config.yaml
d_model: 256
d_mlp: 704
weight_decay: 0.072
grad_clip: 1.0
dataset: "wikipedia_en"
Each number is 500 + 50 x the weight over its row's rms, rounded and kept within 0 to 999. Layers, rows and columns count from 0. Numbers have three digits each. The size before them is the row's rms in percent of the matrix's.

# layer 8 attention query, 256x256, rms 0.0825, rows 178-191,241-255, columns 128-191
108:481560498439544422580495468527518558478487427500471366485432497577465510513522570528448595517493572507510485525483583455541495484414408496484527480527575529431425538510559513456420524434545553
095:546373468543453516549512525472509533458591466508587455551541398420465513517511565489456488443457366444448513490488425475565480495512534494526514483607461505475446524436425493494445509493567588
102:506445509458509532485505482543490517448487423541519525478420574514441531516470523473487478417470586481440520463455581532613447481471504441506565463521554517559541528464451490460502439571496576
102:464515490449518562358529472536521538513509531483568518478565478498523431537427461517486418469499481479482523460461547449450559571506495460532466514454481493524447489510550472555449490445486534
105:522547451552616479552623512507446540490458530495500410498415544625503538476471544501464492447518539519454464472501539538485467510492476570500461489399511511471468532488491432475521406387496449
118:558498444465532506468450535358503526520496498492530477534490487532452476546532490490504551542573561489474516556510589574520514530495533465432565484541452487564536550547481466535429536595532542
103:499526464543406504488629518542506453456458489509541492510536484496556542546535459539499619564489623539541468453432453521503471388531537567586503493463521465485449531557489599467534451440434462
112:480449509563500360429552454502472519431467492491539523473511528518481504545444415523528479516624611582475522592469481482520510476477454464477552448377524481536431548606543572556510430515516472
104:476486529416471486448433524473440573601486383507512535428524467597468486536560461469489486566460460595505430451468535373505562506438498446498573468482529558441447574500514551491458558543522393
098:495439551579503577490470537528522497526414523482508497420587452500504507441558545509441518458462525571524498478536517447512467486581457451442495546534561492574497451501547509477477470506481545
108:421392518471443528453476549515508489500516350445613495438509501567516462456435438443439456498535415473477524500468477460640486496499546510481494521555527488518532553534550483480485490492508568
111:458475530429518495550413508448492450623557522441440542528548591485578622500403423468518540518510403524452525499415421509525557395503531457416460474636496542524501508434557566528527514542482526
098:507500509508650555509477457492487481589545483422473525553444528518478618489484476595376437492604427490516488473462497503493401509510443561547544445489422511454506425505564571526467420476493473
118:528439476478510519430479500544503434487501467538586501503479438450561378440494443484438471453548465526497488464571464474471508474575490474466527529446433498566510562604515484502418468432499514
117:432578518527478551438501495539516498506481590426483486532579427469515511593510571540491450474502527475530458452463498544450400610549497563578446523464458490414489444598416445492493509557523483
112:458442495424468490531479440486486470458452542487503566459542481551505507532572487477519548515466598497581449450428511481451567490502370530563475572457547473501454556620504475482431566561490603
110:515432503514374472504560462580451445464575550523558404586486479438512533456456593462473530502406442522452593494458457453522417513535466459503520431537544482580523538529526467433521426502406519
114:519519529490512547604505476511509512546550536532424497497425524523493462437480512509502557476519533466500534444476520586523507528499481487575440455490509470563486551386397581446478522558506582
116:539505556548465533426523531460508555466381591505525554439563447498498425516521461514404470546466538444485473505437467500479533554454417532485440502435451500591494541611541516530432607529634469
111:469530471465585498566495496499524479486476523480433535462435511513530455494446433466455606488498485589523512457527607547468524504551510536586426583446466496503498515509411535474546440414487436
105:472485562516465526525461520506515591518435542543524513586608444488443510565440494532479486485408491416422458466501631511624469532578534504522463443580513534527590482460405480472539492535415474
103:457450481550525540471576470550516507530523517517494462539491490571510505487560357505423521478480541609490502467398584480414484456471471490523440550491511486555488448516550531465526557580465556
110:472500497524569446525449513503381565523522540524495496491547503513436567580418591506530507503538597497520562449497517579498498570473361494507563538509519500437463491454561518572518452506456563
116:586536524475558499435481562485478604561466475535541524401496514533454471522543415515500426550501615505451586576443563475526561470433380539494476562400531511618423564528491514473530482555494466
109:558459488543470554454480549540568466408411526490500525479470456461499459437488500486483468500430485566393475507557603499516468436535654492493467479614483478461565503494488462513545473442570451
114:528384451490498485473558606511569507543525478559472471461466523550492454422437510444455484451433439482462489428552472506546499530491584549463430619568564477535583534423465544457517540514430584
102:510450516577502471513514494513574484559642485554443543479495555537565425515432504530558462575545427470452571527539454423524478513447591475442504489555580527522481555483662471482567579632538475
125:557659519486530508518495539454515522532472503451383546502438492469460412498447509580415477513540465568562597340497518492330469527481485499615553538522458516473496486506492587539455541552513480
102:489494507408433428513459539447469509538410452523543550492547492510491475455503480513576518567450526599501463527474445462420573508500454501481533620596556495599455465534439544526487484475444487
# layer 8 attention key, 128x256, rms 0.0788, rows 113-126, columns 128-191
118:450494464468431479439504529486512454466431506506457578473494555489497521504433387487509523470417457549426446534532462384430495446534497469437545555519520506473456503569490429467425397464499492
124:600444576562432486549578505475423573441426519507523521513500482434529414385485454455483519460375590521527511484490410397518443514454501541431591469610499517403555494464500564489555518458553506
109:477483534497528468512520514505493445389547554512487537505489551518533468489621437532464519549471495513494542546471521513450463530569513512434468573518565527452501458498446535484539546499410465
116:505558541509438480553485582470560536429561528551466485436465503430503522427535488478435451444528542503469493444497548535454454533470518523488549607535583497511455477519523600520509417485425554
121:494484530582493490450456524464439471537511522512544538588454520551537486573556567481601496628542420529518522597505415569561483516451585501487514504439449495567580510413466594488490445622539514
114:469474499483411476540538450460435531568533461490516517448483478425555435486482627467512439548406562501435407516498518451574526460491567445532464530486577541502454507548516419524501593416500457
121:437523450516522464518533546556519488464426526488541508428533431467492374503583558460434545408486462464409559521415498535429542527508502536517539520586468503452473481501467527451540522437572521
108:451533488451577480509453450571402479459479441417555564403441487496536474480545560533559524477509484581511506568500565503513472499405487518330491454417489485471509492454430528536416454503505459
121:469483536507493534547586548565546571543453418486517500521434557560513458466435449538573553587408489523467513470495493494423533516438669470454393471553473505525423472483447510471479415576505510
117:474405550481575474445509405439463524461509496522495502486461461515527451439463660477467494459440440579435544560538558448492520491452470458450509501503424500561545505430501522520530491482534568
119:507647477505503528441486541445550410443485538478484443477493482437528456454433526477500355530564467536562495477490361551510475501466633485532635473511512511451484498554523541476475521481525551
104:466559433549458523528480569561475507508463616485439382499584478412480517526479544477571430521527454514493484450400513574513484535520477651569516536420433459438449510517499534466531420493460506
115:595587536519452515567632538441532562485512497457493391474525528442421547579487422413479522396475460525467517455547599541530514529464480536424494470415406453510519523502501464515523467415454470
118:522477455564371441570544557471506478336418543505574468410558437504525520561520531433446644520523484528512491529544510515530489455514554525432472466501514484489414534509528424531497473540510528